Each number is 200 + 30 x the weight over the matrix's rms, rounded and kept within 0 to 999. Layers, rows and columns count from 0.

# layer 6 MLP down, 448x1792, rms 0.0759, rows 196-258, columns 784-895
166,171,228,238,186,219,177,221,210,237,209,232,208,223,209,130,145,210,224,239,145,184,227,203,221,235,211,201,187,200,271,199,225,253,184,169,233,221,234,138,213,169,144,201,257,238,188,250,237,186,224,208,207,208,213,240,234,162,214,213,163,170,216,206,127,207,192,268,196,197,193,206,243,243,243,191,254,197,177,182,197,233,232,212,209,309,269,198,208,207,252,182,220,139,195,218,214,219,233,261,173,139,173,235,216,247,161,192,182,221,206,144
230,239,198,184,183,248,173,169,207,118,185,230,263,196,183,228,214,181,221,186,228,195,205,201,224,211,215,214,205,252,183,183,214,243,204,213,209,266,178,244,189,152,206,204,133,219,237,241,180,212,198,178,262,212,196,212,258,217,254,232,186,164,185,252,188,212,204,216,190,249,241,176,196,145,288,206,181,190,221,175,240,203,212,185,252,183,194,221,256,213,181,197,269,223,250,179,173,216,204,183,196,235,183,210,186,226,202,166,273,206,223,209
197,206,179,235,218,234,196,212,233,170,214,169,203,210,183,215,194,166,204,186,238,191,177,205,172,246,191,210,209,200,236,222,216,239,198,241,229,197,188,219,172,164,224,212,186,208,212,227,191,219,159,195,218,183,204,213,195,196,169,240,250,236,212,274,197,254,216,244,183,197,238,194,201,189,197,172,181,171,189,245,244,266,202,189,201,215,188,194,236,165,162,262,190,200,215,199,188,162,206,217,207,212,178,248,218,212,173,212,260,166,201,183
205,208,127,226,203,218,172,226,191,197,172,218,175,193,206,190,196,137,224,217,183,220,219,231,269,161,213,173,201,183,247,225,207,220,180,221,192,144,180,196,204,199,188,218,198,180,219,173,208,179,151,206,232,207,201,211,171,224,198,207,196,128,204,177,164,191,170,227,247,247,174,230,187,174,231,183,203,250,221,159,197,164,186,190,168,201,222,169,206,240,194,201,207,206,143,227,222,145,222,159,227,163,151,190,216,113,223,255,222,256,188,238
249,176,202,236,208,184,192,236,136,207,230,190,217,235,198,251,247,191,210,249,249,191,209,229,226,174,219,216,185,272,199,192,191,236,208,276,202,212,158,254,240,190,235,227,248,171,221,220,196,223,170,185,201,228,232,177,231,271,208,214,144,182,233,198,194,186,211,193,205,201,228,185,168,179,147,203,164,209,199,194,225,218,196,169,208,190,221,190,264,204,227,159,169,258,199,190,189,254,229,210,171,210,212,204,168,194,230,228,188,197,205,170
230,200,229,181,249,249,168,240,156,237,196,218,205,253,217,192,213,154,169,238,225,183,250,164,173,198,270,178,218,204,211,187,196,240,157,179,190,237,163,135,187,202,205,170,181,143,147,137,205,217,216,179,212,225,216,256,171,240,207,201,175,214,266,308,216,202,244,191,157,223,246,200,177,233,184,161,186,207,223,167,196,178,192,259,178,188,228,222,143,186,236,208,191,217,235,173,212,205,159,227,206,204,215,232,253,208,208,206,155,236,174,186
201,240,251,241,202,239,181,192,199,185,167,180,177,212,220,177,252,194,239,177,180,242,223,208,185,216,195,250,174,237,169,211,211,221,190,228,219,219,199,194,198,188,167,239,186,194,170,154,206,207,172,238,223,207,198,203,158,212,247,234,181,221,183,239,194,254,191,218,238,215,161,212,159,200,255,188,261,166,218,194,244,205,196,152,197,206,215,142,187,149,242,180,270,200,210,198,227,196,219,167,190,279,174,197,176,181,234,165,184,214,238,217
203,185,240,191,242,213,201,231,188,196,180,192,213,207,198,208,175,227,222,214,184,175,196,200,259,234,228,216,213,157,217,152,215,218,128,191,204,242,206,269,184,141,199,189,216,218,203,186,162,212,186,224,188,197,161,268,211,191,184,175,123,233,193,189,239,185,148,184,209,145,169,262,203,247,210,254,192,180,217,192,176,184,193,236,261,248,190,196,174,202,189,213,168,184,180,199,239,266,184,181,191,187,184,176,109,169,279,188,192,214,225,185
241,197,199,192,228,251,211,207,255,223,196,221,187,203,243,203,228,147,232,228,226,259,268,225,213,212,260,201,203,196,192,216,225,186,206,245,228,177,211,227,188,154,269,155,195,199,175,179,174,175,162,214,179,159,217,190,249,191,196,211,180,223,181,236,229,180,220,213,215,195,191,207,167,239,179,175,257,214,164,194,188,232,199,165,239,216,195,158,202,230,198,199,197,241,227,253,174,182,133,199,218,226,119,218,192,250,193,179,218,213,185,180
144,206,194,171,212,213,234,137,204,182,221,176,215,221,160,204,266,211,189,204,213,241,183,176,187,141,223,178,178,214,195,201,204,205,176,114,213,210,175,212,200,193,213,192,248,183,201,213,271,187,187,161,222,190,197,141,199,235,140,228,167,193,245,168,191,177,218,213,178,186,220,186,247,199,208,210,230,256,244,214,256,247,222,200,189,166,217,187,182,198,164,227,205,201,199,207,231,209,208,222,180,157,148,223,253,170,152,132,179,207,176,169
177,196,199,167,229,181,227,228,181,163,194,207,202,217,194,185,197,232,191,246,241,189,206,182,193,158,250,204,170,170,253,251,176,233,187,286,232,213,173,266,144,212,229,218,196,192,210,223,220,160,160,197,259,181,188,164,215,183,208,209,271,238,235,158,228,208,206,236,226,231,178,200,236,181,207,173,207,277,219,253,211,149,210,214,163,186,185,234,177,202,192,199,189,153,217,222,241,198,188,223,180,238,188,169,246,205,182,131,204,223,241,187
251,209,211,198,181,204,202,173,203,195,178,195,242,238,221,218,288,190,208,221,243,231,229,206,241,181,221,210,198,181,202,128,212,166,216,216,194,258,237,210,168,147,182,199,197,180,243,184,193,173,250,201,171,237,167,192,217,220,206,240,166,211,280,205,224,219,210,168,175,165,233,245,203,183,223,230,240,176,210,202,185,239,234,169,195,169,177,209,213,203,236,153,220,188,308,186,187,196,181,229,186,183,187,221,200,167,233,244,175,205,193,187
178,218,213,188,169,184,195,173,155,253,241,133,175,177,219,158,222,205,174,280,243,170,210,237,226,226,231,231,217,188,193,154,195,171,201,164,169,180,181,209,166,171,153,186,201,242,206,196,202,153,251,198,232,242,190,140,213,195,196,198,211,170,199,173,234,195,164,174,227,171,187,210,238,245,204,228,212,176,199,214,179,179,226,204,174,186,189,184,231,167,191,204,267,206,160,202,170,202,212,254,215,225,209,212,215,190,202,205,199,207,216,225
222,214,155,220,229,156,226,184,169,216,180,158,206,228,255,289,209,153,195,218,189,209,213,225,212,241,191,214,168,266,210,255,200,232,176,228,217,203,234,189,213,224,195,198,169,236,158,241,228,265,221,237,215,211,250,215,177,237,181,186,181,211,215,216,215,157,135,195,218,239,210,203,224,160,273,206,241,230,125,206,229,217,215,224,192,199,268,198,189,163,179,174,189,229,204,192,305,178,207,173,240,183,196,171,179,209,148,201,176,170,226,240
241,185,194,173,220,203,238,237,201,190,165,224,154,244,216,179,268,202,215,198,181,154,169,219,217,196,197,189,193,176,221,157,184,220,213,219,210,249,190,183,180,224,198,178,177,191,224,213,218,295,183,205,163,203,246,263,245,220,184,201,204,206,237,175,159,206,200,253,202,197,167,193,253,173,178,218,170,208,237,165,241,231,178,210,223,141,147,232,190,166,209,247,221,222,188,270,243,228,237,206,174,206,233,209,188,203,192,209,210,167,208,140
227,233,133,156,228,157,194,220,222,235,225,223,231,205,218,205,218,265,189,191,251,176,200,182,244,226,227,253,194,242,218,164,199,208,185,179,165,217,240,209,212,230,228,200,203,190,226,165,214,198,198,156,230,182,221,228,186,205,229,201,193,241,209,172,152,214,204,204,145,237,231,225,197,190,219,208,227,191,224,200,201,188,230,183,238,226,156,234,208,205,189,202,175,237,189,195,161,191,166,207,191,203,170,216,196,209,253,202,197,194,206,210
228,192,235,191,184,231,199,165,195,207,156,183,175,162,201,226,212,179,153,177,192,221,168,239,197,198,161,197,155,220,187,202,165,191,210,154,181,222,216,226,160,153,194,190,283,223,212,174,152,226,171,219,257,245,258,192,141,160,213,163,202,195,223,168,217,218,195,264,160,188,189,227,201,253,131,191,220,173,252,227,209,220,171,249,229,179,182,246,257,230,199,228,197,207,184,273,203,216,156,221,246,145,226,267,175,159,195,151,197,174,232,160
201,262,134,216,204,201,218,196,196,211,231,192,192,248,181,258,244,211,191,177,268,177,229,226,226,132,177,165,176,232,236,269,177,187,190,230,216,230,262,202,182,170,163,152,193,216,240,201,223,260,201,245,189,188,221,266,125,165,218,160,234,175,186,186,203,169,198,261,220,193,210,236,223,266,202,208,205,188,252,183,207,203,177,150,198,192,226,265,177,176,202,192,224,221,175,194,165,213,194,171,216,188,196,221,159,159,172,183,215,152,179,159
212,202,161,160,212,160,192,225,213,182,229,197,186,195,147,248,159,206,257,235,206,208,204,225,218,250,204,221,194,244,243,168,195,213,186,176,197,208,208,224,157,227,232,212,178,206,220,151,199,171,186,197,127,209,191,235,194,223,173,165,216,252,200,168,195,246,268,144,218,207,203,187,186,183,190,202,186,182,177,184,237,167,206,195,204,218,143,235,228,166,131,215,139,190,196,159,201,174,198,118,189,163,229,201,165,223,174,176,181,198,197,151
141,186,217,237,231,183,220,210,116,183,299,208,242,295,230,268,163,144,190,200,208,223,209,175,221,186,210,184,222,205,173,273,228,167,228,128,161,181,206,219,226,235,233,194,241,246,175,184,207,189,212,272,217,238,205,187,193,211,179,215,176,185,200,237,166,205,202,201,169,166,164,180,167,224,200,162,192,255,238,168,215,202,202,224,241,256,210,197,227,244,220,198,285,247,233,239,223,198,169,244,212,160,196,220,180,221,192,189,200,224,175,240
171,194,212,172,204,216,221,177,166,221,209,233,216,209,197,307,235,189,143,200,216,204,207,256,179,232,168,230,173,230,174,194,220,211,202,221,173,264,156,234,137,163,191,247,210,230,230,187,212,191,191,173,233,183,211,189,203,213,195,145,236,203,199,237,243,224,223,219,167,238,211,222,222,188,207,226,188,211,235,234,202,210,162,159,199,227,232,228,205,229,240,187,176,182,169,215,126,174,241,205,170,207,213,231,177,245,241,261,228,162,141,163
217,183,214,218,185,239,204,215,200,206,222,189,228,196,207,170,216,192,210,150,197,205,192,201,195,212,199,178,185,255,218,178,178,228,239,211,194,177,223,178,204,241,246,244,219,254,172,234,198,251,255,180,215,226,278,184,218,211,214,252,151,230,197,190,206,119,175,240,203,165,147,156,202,169,186,212,221,229,167,193,171,221,214,252,178,225,165,202,156,196,182,201,152,214,235,182,133,209,233,149,203,179,198,246,231,177,207,197,172,237,171,208
205,193,210,260,168,194,156,175,145,179,172,120,157,230,205,182,172,214,243,186,203,139,213,252,226,221,224,186,209,212,183,201,186,246,258,172,228,240,249,239,159,194,176,224,196,217,141,223,221,163,223,179,182,231,199,205,162,119,211,249,173,227,190,159,249,208,214,180,197,154,231,141,250,229,194,182,178,222,203,158,215,178,217,171,172,271,215,174,192,188,185,242,242,258,203,237,200,224,224,175,202,161,177,187,188,234,233,198,225,216,263,226
196,212,177,211,229,215,187,213,179,222,215,190,167,155,208,197,147,191,207,193,167,211,186,142,223,139,242,186,189,179,239,198,261,231,147,228,217,221,258,243,189,167,206,208,189,145,272,121,183,167,233,170,199,192,238,215,240,203,258,197,227,196,166,200,185,241,205,206,242,192,209,197,202,188,205,212,254,236,196,204,277,236,169,238,233,168,205,154,189,169,237,208,198,225,221,209,257,170,145,201,195,226,191,229,203,228,223,205,252,167,214,218
148,175,215,160,182,187,200,250,208,237,176,204,203,237,238,179,219,209,202,178,151,192,203,173,253,113,203,162,223,259,259,116,213,211,226,216,244,162,234,203,230,225,217,203,212,210,186,173,213,192,168,252,188,215,259,221,179,221,188,193,228,185,197,240,135,183,226,250,253,188,260,224,173,245,173,236,252,181,198,233,160,198,185,205,221,246,220,203,212,219,196,191,213,195,171,213,126,219,158,216,245,252,212,243,187,213,194,226,157,190,227,223
158,202,171,202,186,233,221,214,235,203,175,205,189,201,202,240,218,230,172,236,215,205,202,234,262,230,218,196,169,143,220,196,197,182,214,234,206,196,174,190,213,181,210,200,176,189,213,179,182,165,144,208,199,213,209,203,221,195,184,252,203,164,225,214,215,183,137,232,180,163,191,193,257,211,219,200,220,137,224,227,212,230,167,113,239,236,177,182,191,215,186,185,238,208,227,228,242,203,181,201,201,234,259,263,147,210,222,249,202,199,189,127
154,239,180,216,228,233,172,181,191,216,104,184,174,202,224,186,208,231,210,189,201,189,207,182,218,221,236,244,171,210,229,267,174,235,184,119,249,236,210,225,198,245,196,246,146,258,202,210,205,161,162,131,176,225,228,195,223,267,268,243,196,196,275,230,145,186,218,172,209,172,218,187,154,187,204,181,186,210,230,197,143,175,191,177,202,189,247,169,182,194,211,198,221,231,182,234,201,195,185,194,187,201,185,230,247,258,261,220,158,177,224,237
187,221,141,195,227,206,211,199,118,168,213,210,197,187,261,226,188,184,219,188,227,179,190,150,134,245,155,210,167,183,167,160,227,229,217,217,227,171,200,202,184,158,215,207,186,189,159,157,203,212,163,146,191,214,167,218,234,205,238,214,190,251,239,279,181,253,183,205,221,278,218,186,191,290,236,255,194,181,165,185,209,204,231,216,216,188,185,199,191,222,195,214,201,189,206,128,262,195,200,216,215,184,242,262,288,210,222,184,203,278,173,216
189,154,253,188,220,236,222,212,236,185,221,208,165,216,182,233,211,250,248,199,214,249,175,190,217,174,264,199,216,224,224,223,240,187,212,202,212,214,201,220,188,225,211,198,249,200,196,191,234,169,268,185,209,226,198,178,208,240,166,210,225,217,163,148,157,289,274,165,220,207,207,256,232,231,181,216,213,182,229,220,191,219,159,238,170,178,202,217,170,189,195,141,261,206,147,204,245,157,158,177,185,207,236,198,241,216,182,193,171,232,197,219
188,244,208,180,180,172,173,131,221,229,190,180,159,227,177,217,187,191,174,195,146,206,219,195,240,237,203,150,205,130,212,175,179,230,213,180,207,193,196,168,205,228,240,223,207,207,184,203,253,223,173,206,214,209,203,186,201,196,198,194,221,211,204,236,223,172,232,187,215,210,204,235,209,155,191,227,247,212,221,200,222,184,221,210,201,204,225,237,214,210,192,258,184,211,196,176,232,225,241,240,192,250,201,200,227,228,172,165,221,139,221,229
199,153,252,246,209,239,210,170,107,184,213,250,165,173,223,158,232,184,192,207,170,179,219,226,211,207,230,230,221,207,244,189,236,213,203,200,224,192,184,186,206,162,198,195,201,247,269,202,165,156,157,238,181,184,250,177,248,187,243,172,198,228,203,176,248,195,213,99,202,225,206,210,254,189,217,211,205,221,198,238,208,227,221,138,193,169,194,130,177,153,168,201,219,197,206,201,189,245,182,178,190,221,204,239,214,187,190,267,237,215,241,166
133,216,210,269,161,193,215,222,201,205,198,193,233,210,215,226,162,206,224,176,212,207,191,213,157,212,197,230,206,257,185,216,173,200,254,162,185,202,220,173,217,211,197,193,141,232,224,213,168,182,242,205,177,188,238,222,183,198,247,183,174,178,234,242,241,216,251,210,200,231,248,261,183,202,258,287,169,153,189,203,182,268,200,239,226,207,252,192,200,238,251,129,207,181,210,221,200,186,241,147,208,233,207,189,170,240,206,196,249,200,244,218
207,181,148,236,183,217,188,247,220,188,189,163,143,195,187,192,185,141,216,218,205,217,195,255,230,270,205,162,187,190,213,230,192,169,209,223,153,152,226,178,169,163,245,220,226,206,210,270,181,170,215,178,224,159,215,185,168,221,232,173,174,226,224,194,188,190,173,126,226,193,237,213,193,166,211,219,204,146,245,169,213,217,173,161,200,197,188,168,233,239,175,221,215,198,247,162,204,205,175,208,149,187,219,174,220,226,225,188,198,163,237,201
132,209,204,187,223,213,216,202,200,227,168,230,230,204,232,187,175,215,243,123,218,171,176,201,226,201,205,217,210,139,207,183,155,207,194,178,203,206,199,184,202,200,213,179,180,229,199,217,171,234,207,238,229,216,171,230,186,173,183,182,217,203,188,241,181,189,310,292,198,198,238,237,205,170,193,187,239,193,211,199,247,205,258,230,261,220,181,201,158,176,225,288,205,249,214,183,233,179,261,237,212,192,253,229,187,149,184,188,213,194,180,220
197,201,219,207,191,127,210,164,228,216,161,200,206,224,219,219,135,200,214,286,212,219,209,236,252,224,225,175,215,136,213,206,149,161,212,201,168,218,192,188,206,180,189,214,201,212,230,244,198,185,123,211,210,205,205,230,200,185,173,189,260,211,230,203,172,197,184,155,197,248,257,234,197,200,226,211,179,192,193,225,203,231,230,245,150,131,179,238,212,205,200,206,256,255,212,210,200,183,152,231,210,200,221,235,169,219,187,199,175,209,235,182
147,175,221,253,175,211,156,253,203,217,205,189,198,175,204,235,197,158,180,225,215,212,142,222,212,160,178,153,158,238,202,174,230,223,188,237,184,175,179,216,262,165,153,128,187,217,174,160,208,181,148,196,239,248,161,286,178,205,179,106,169,208,205,250,179,264,222,194,201,245,271,147,184,204,246,149,271,240,192,205,175,219,224,194,210,194,222,255,202,211,200,273,219,217,223,174,201,208,218,242,173,226,157,177,219,207,226,197,193,211,157,228
194,214,201,210,197,215,174,212,234,260,222,216,185,140,167,206,138,250,196,229,284,241,223,198,218,253,210,227,242,228,215,214,188,236,152,148,223,237,235,172,180,165,189,183,158,190,180,216,206,209,245,173,250,201,243,222,163,203,177,211,200,224,163,266,168,225,206,162,192,204,211,176,232,183,200,229,190,240,216,204,198,234,211,213,231,226,186,202,175,179,204,223,174,203,215,208,177,175,218,173,232,216,189,141,206,245,183,185,192,226,224,193
181,217,207,180,193,181,190,189,186,234,202,151,241,183,223,214,241,191,287,206,230,214,199,235,165,186,226,249,193,215,203,215,211,246,232,127,206,202,195,183,267,194,239,196,241,243,196,224,177,230,230,240,150,175,219,180,236,167,220,250,150,205,179,257,199,202,222,244,188,211,247,210,193,248,160,186,197,202,217,200,231,208,215,134,189,180,207,214,225,172,263,219,204,211,191,181,177,200,192,208,189,236,233,192,259,161,233,228,221,178,192,205
207,178,210,201,196,250,227,250,218,220,220,228,170,226,181,231,210,219,171,193,129,223,202,204,206,178,203,226,161,191,218,199,215,196,167,172,203,167,170,191,158,208,176,190,198,158,200,249,181,197,177,235,185,135,258,279,222,197,144,145,194,173,197,237,226,259,159,240,174,143,231,215,158,175,199,198,155,155,229,202,168,240,226,221,199,198,220,166,179,169,203,212,193,201,168,195,193,190,195,226,187,188,259,210,217,199,245,213,201,205,191,225
219,190,250,233,265,166,171,248,162,193,239,199,162,277,207,137,179,195,174,207,215,229,176,238,251,208,173,252,213,182,240,236,264,197,243,213,160,202,196,168,216,196,205,183,195,184,221,193,201,158,177,241,129,213,243,237,163,253,211,214,239,229,247,206,164,170,187,217,252,245,162,257,222,225,137,219,259,177,209,209,233,188,226,265,222,203,195,229,224,189,197,201,216,163,190,151,195,241,164,243,260,159,200,163,162,226,280,229,214,196,208,248
188,249,127,212,191,197,202,217,220,227,205,225,224,183,211,255,177,212,179,162,191,176,197,219,213,151,235,208,216,170,230,229,194,161,220,218,198,255,203,179,213,247,219,220,187,185,243,160,222,220,197,154,192,193,171,175,198,237,193,192,243,234,163,212,162,188,196,220,188,188,217,196,206,196,208,270,180,243,209,241,260,199,206,200,245,187,219,170,234,157,215,171,228,179,223,238,170,201,186,162,223,164,225,178,196,197,176,234,155,165,189,183
169,194,212,173,231,239,216,185,213,204,237,189,221,252,203,246,198,181,165,197,231,209,169,168,239,229,206,252,236,208,189,148,191,174,230,225,205,178,236,222,180,282,225,162,204,197,209,214,194,189,242,231,148,229,209,165,261,233,230,150,198,174,186,196,149,245,190,182,206,235,220,246,193,147,238,232,197,237,190,218,228,187,189,226,159,227,230,235,190,172,234,198,236,198,222,193,173,229,178,231,165,191,282,255,201,180,212,171,164,155,208,188
180,201,236,156,193,189,184,219,232,186,218,190,219,195,218,188,210,247,226,234,188,213,193,206,198,223,194,212,176,261,160,206,165,150,190,174,196,199,185,210,209,182,181,171,194,223,211,193,232,203,261,222,204,213,169,210,182,217,202,209,232,222,243,190,245,264,251,193,182,217,214,241,206,178,184,221,197,157,246,225,174,191,169,168,176,202,218,191,214,273,194,231,199,207,193,225,109,232,193,176,195,185,166,154,174,193,198,255,183,216,194,154
237,200,228,236,159,212,242,239,193,199,190,180,232,257,219,202,201,159,163,141,233,212,187,195,199,255,153,158,191,226,217,196,156,180,218,203,235,248,189,155,153,202,222,246,145,229,205,218,180,232,238,206,283,217,206,181,193,220,210,209,204,167,177,196,189,206,173,186,229,233,199,181,174,173,198,188,270,163,233,192,210,173,204,173,154,213,180,218,200,202,188,236,228,206,231,141,216,203,200,198,153,248,179,145,162,180,236,204,175,252,233,209
253,162,227,165,215,188,140,201,181,164,187,187,231,167,244,196,260,202,214,223,148,179,189,149,212,207,213,193,150,136,229,175,195,171,271,226,193,238,181,256,191,218,194,201,150,216,214,194,196,217,204,202,232,200,159,193,191,162,178,209,228,186,199,215,144,242,188,191,212,230,195,174,181,198,157,241,245,245,190,185,230,173,226,222,200,239,171,221,217,250,219,218,220,185,204,217,195,221,233,170,163,199,199,140,230,210,175,203,243,225,237,192
204,220,177,182,245,260,207,209,217,176,199,192,215,121,205,186,179,212,183,194,145,174,204,199,215,205,220,232,204,233,214,174,176,219,172,201,205,169,207,211,183,246,207,226,224,181,136,153,197,226,212,177,189,159,209,187,211,164,145,190,252,202,221,173,185,280,200,178,208,155,150,173,156,211,182,206,272,193,135,204,207,244,214,217,206,224,222,209,247,172,231,247,285,163,224,124,218,190,217,172,212,152,189,185,223,230,203,232,184,187,215,188
231,193,234,195,166,141,218,188,212,178,200,166,192,247,205,214,240,224,169,151,193,258,201,237,206,213,190,195,206,274,187,223,154,179,215,175,171,257,200,186,228,201,209,224,219,160,215,196,214,225,249,218,168,223,190,204,156,209,183,164,219,176,242,236,220,225,189,179,185,222,159,230,189,193,210,196,216,185,196,136,139,197,224,177,188,216,227,197,223,229,206,180,184,190,241,216,191,192,134,148,190,216,191,198,269,275,189,202,253,177,148,236
181,226,216,200,186,177,171,203,218,186,211,162,160,232,235,195,228,207,213,175,219,185,230,174,147,200,213,184,210,197,180,220,211,171,179,167,210,213,216,174,213,186,206,199,198,195,242,225,157,181,193,215,202,231,196,229,197,187,226,185,220,217,220,174,250,188,179,197,193,223,186,212,220,192,172,180,253,166,200,236,228,201,197,243,207,191,153,238,242,216,197,142,193,205,206,203,151,169,206,138,157,206,238,225,215,194,222,214,213,257,201,206
234,166,287,207,249,221,182,184,233,300,133,198,247,190,268,210,211,262,179,191,173,205,206,208,219,150,209,248,152,223,220,246,240,183,203,191,219,157,216,255,195,209,172,189,224,212,234,189,224,231,242,195,135,211,223,191,214,181,245,199,191,205,222,290,166,167,175,258,227,249,200,209,254,213,208,201,211,229,211,179,240,169,196,204,158,232,187,252,180,182,251,236,245,212,169,220,203,227,271,207,173,190,174,155,192,181,182,195,208,247,248,140
215,195,247,208,254,163,209,185,181,230,174,180,229,240,217,216,234,183,234,230,188,200,212,179,177,213,249,181,202,226,201,186,224,180,241,231,204,206,261,226,164,212,199,208,200,242,268,166,238,279,189,245,168,204,220,227,191,208,188,197,246,170,184,210,182,218,232,211,185,240,241,199,193,233,201,201,194,209,181,280,166,167,223,180,204,182,206,185,270,196,214,198,269,152,202,221,175,192,218,227,235,211,198,202,170,239,253,193,173,189,183,210
199,195,199,237,205,253,202,211,203,175,174,228,191,145,260,219,162,237,171,193,192,183,175,241,197,178,196,202,199,172,223,209,229,204,173,219,233,218,182,215,179,274,215,210,182,216,182,172,221,174,194,183,211,191,231,210,184,214,227,140,241,157,179,154,203,181,228,259,237,248,228,181,207,157,217,217,229,173,195,203,180,204,174,188,223,225,236,232,186,181,229,186,213,202,182,201,145,202,205,220,193,177,227,189,188,170,246,232,222,191,197,245
212,211,273,160,157,161,193,196,193,228,192,157,238,202,201,212,152,200,152,212,141,163,199,207,189,209,214,175,178,204,225,223,191,147,125,210,171,194,214,185,222,212,175,228,219,220,193,218,198,199,152,205,170,193,181,227,238,188,221,187,160,184,224,194,225,105,234,221,234,171,209,195,153,227,293,199,178,279,193,180,175,179,155,171,206,175,225,150,196,230,213,252,155,164,218,166,235,193,186,81,185,225,194,210,198,172,238,203,197,167,204,255
213,294,227,253,215,253,209,206,165,225,162,199,163,241,212,210,190,198,188,241,219,189,202,220,250,169,197,218,213,229,211,185,191,177,167,165,228,193,223,201,206,220,159,207,206,218,196,188,144,176,193,211,200,200,254,239,197,208,178,178,149,186,196,194,199,202,202,152,280,228,250,217,217,127,234,223,184,166,223,244,211,144,211,201,142,140,205,138,174,284,235,219,224,204,190,205,247,233,227,242,175,198,262,202,223,219,234,211,259,234,187,231
200,235,182,229,192,209,176,208,200,177,185,167,162,222,161,173,213,186,212,237,206,225,226,200,208,180,242,182,185,210,156,196,188,196,167,263,240,205,222,173,207,200,241,241,224,214,218,213,218,203,207,205,192,175,205,190,215,188,202,198,236,164,258,215,219,178,207,179,162,143,191,172,183,229,135,169,204,211,188,204,235,197,180,220,222,161,217,229,204,251,185,211,217,183,232,221,190,167,227,177,192,209,158,183,190,205,205,188,156,225,155,197
180,184,239,224,201,193,221,167,210,170,211,172,200,165,229,262,202,216,214,219,232,179,182,188,201,255,218,220,163,183,217,151,230,189,231,227,145,181,225,186,224,180,219,152,185,237,187,206,189,225,155,189,160,210,190,189,239,234,231,184,178,204,240,178,211,155,247,175,146,175,225,200,188,182,221,201,212,191,189,203,204,183,222,151,247,174,219,130,213,198,221,191,192,197,168,119,252,178,198,219,254,222,249,195,203,279,201,219,184,208,206,206
183,192,197,172,179,191,174,182,261,173,216,197,211,204,188,213,169,179,206,238,206,249,225,187,197,231,249,199,197,138,228,189,223,220,241,208,177,236,170,135,189,158,206,212,176,205,243,234,205,202,225,211,195,273,203,194,212,173,233,194,220,206,194,239,159,234,225,193,234,178,198,254,157,182,239,193,176,215,199,153,144,239,223,216,216,223,189,257,234,228,199,231,156,220,229,257,203,168,206,156,230,216,203,174,234,228,234,179,204,187,233,187
183,232,179,248,210,213,179,177,210,200,241,237,162,199,250,227,213,174,189,211,163,190,212,203,200,220,218,189,192,235,223,203,210,231,170,180,250,174,157,171,178,187,177,175,135,131,221,229,241,182,265,192,257,238,207,199,215,185,207,148,238,198,254,199,237,207,236,190,224,188,240,288,240,159,194,215,191,187,235,209,174,115,204,180,224,195,234,169,172,186,185,211,212,229,207,240,151,189,222,185,209,178,189,193,213,172,215,148,196,233,214,255
182,223,220,195,176,203,242,226,158,150,222,176,193,189,181,172,185,204,254,257,216,217,223,222,205,215,199,232,202,289,196,216,168,248,161,209,198,235,214,235,174,198,251,165,228,206,199,252,207,241,190,279,210,199,205,200,223,206,188,207,214,234,217,230,157,192,227,206,216,278,177,209,229,226,193,207,174,230,220,195,184,171,161,219,217,250,152,244,243,197,201,213,213,235,206,188,243,206,206,183,190,215,246,167,196,177,222,223,235,151,207,222
246,186,179,209,232,211,203,206,247,172,158,219,147,191,203,184,248,160,192,185,160,197,193,228,170,221,188,209,209,220,218,199,190,239,213,222,215,256,154,150,185,186,122,138,219,217,213,219,233,210,232,211,213,219,202,142,134,129,182,269,170,220,208,231,201,178,184,181,210,210,195,147,200,205,210,232,191,213,216,207,177,199,253,215,159,194,281,181,248,226,185,220,218,189,186,274,191,191,204,262,144,231,255,202,199,221,228,253,198,197,194,188
196,182,250,216,181,190,202,197,199,195,286,194,216,206,196,193,223,192,193,229,213,170,227,221,204,209,236,210,218,206,199,234,200,221,201,228,196,172,163,188,225,251,186,206,166,226,197,249,177,194,220,211,224,246,197,200,216,193,197,221,209,186,183,193,165,221,207,218,188,209,185,204,212,229,155,222,173,229,170,264,135,209,212,208,184,169,241,232,203,177,223,248,209,220,218,211,162,173,207,176,197,249,180,198,227,227,203,207,235,209,208,117
173,254,195,183,233,225,253,226,282,193,210,171,253,181,235,139,242,210,246,222,220,249,227,200,215,247,214,231,206,145,243,179,221,226,208,251,185,237,220,183,220,175,256,217,176,209,250,174,199,242,202,233,180,229,190,157,241,151,192,202,195,231,223,167,179,248,181,218,250,215,198,203,229,203,191,193,243,250,184,183,219,215,210,185,148,196,226,191,176,239,247,160,186,244,228,277,198,202,170,254,214,223,167,191,219,243,187,167,262,164,237,178
265,181,200,144,212,195,179,230,172,200,189,215,204,194,154,218,188,165,217,203,225,214,212,228,155,207,191,171,187,236,186,183,173,223,228,186,137,161,202,146,200,181,249,239,217,182,159,185,245,207,230,133,143,217,193,230,205,149,222,235,218,175,188,205,187,217,184,192,193,280,222,163,207,162,222,229,191,235,225,211,187,224,258,169,169,202,198,200,218,212,176,211,127,192,205,258,234,247,191,158,226,213,195,211,199,222,161,235,189,186,153,214
190,181,235,222,161,229,253,211,239,225,254,222,161,185,221,202,197,192,213,184,196,211,198,162,187,242,222,197,168,159,211,213,245,199,239,164,205,217,174,215,176,144,189,238,221,227,227,202,245,178,218,231,202,212,212,145,194,228,178,173,255,216,194,254,190,236,163,203,214,248,178,234,190,230,205,229,184,173,195,177,142,190,201,206,219,131,170,201,250,256,204,224,230,196,197,194,185,199,207,170,177,176,240,195,181,165,181,198,212,192,204,261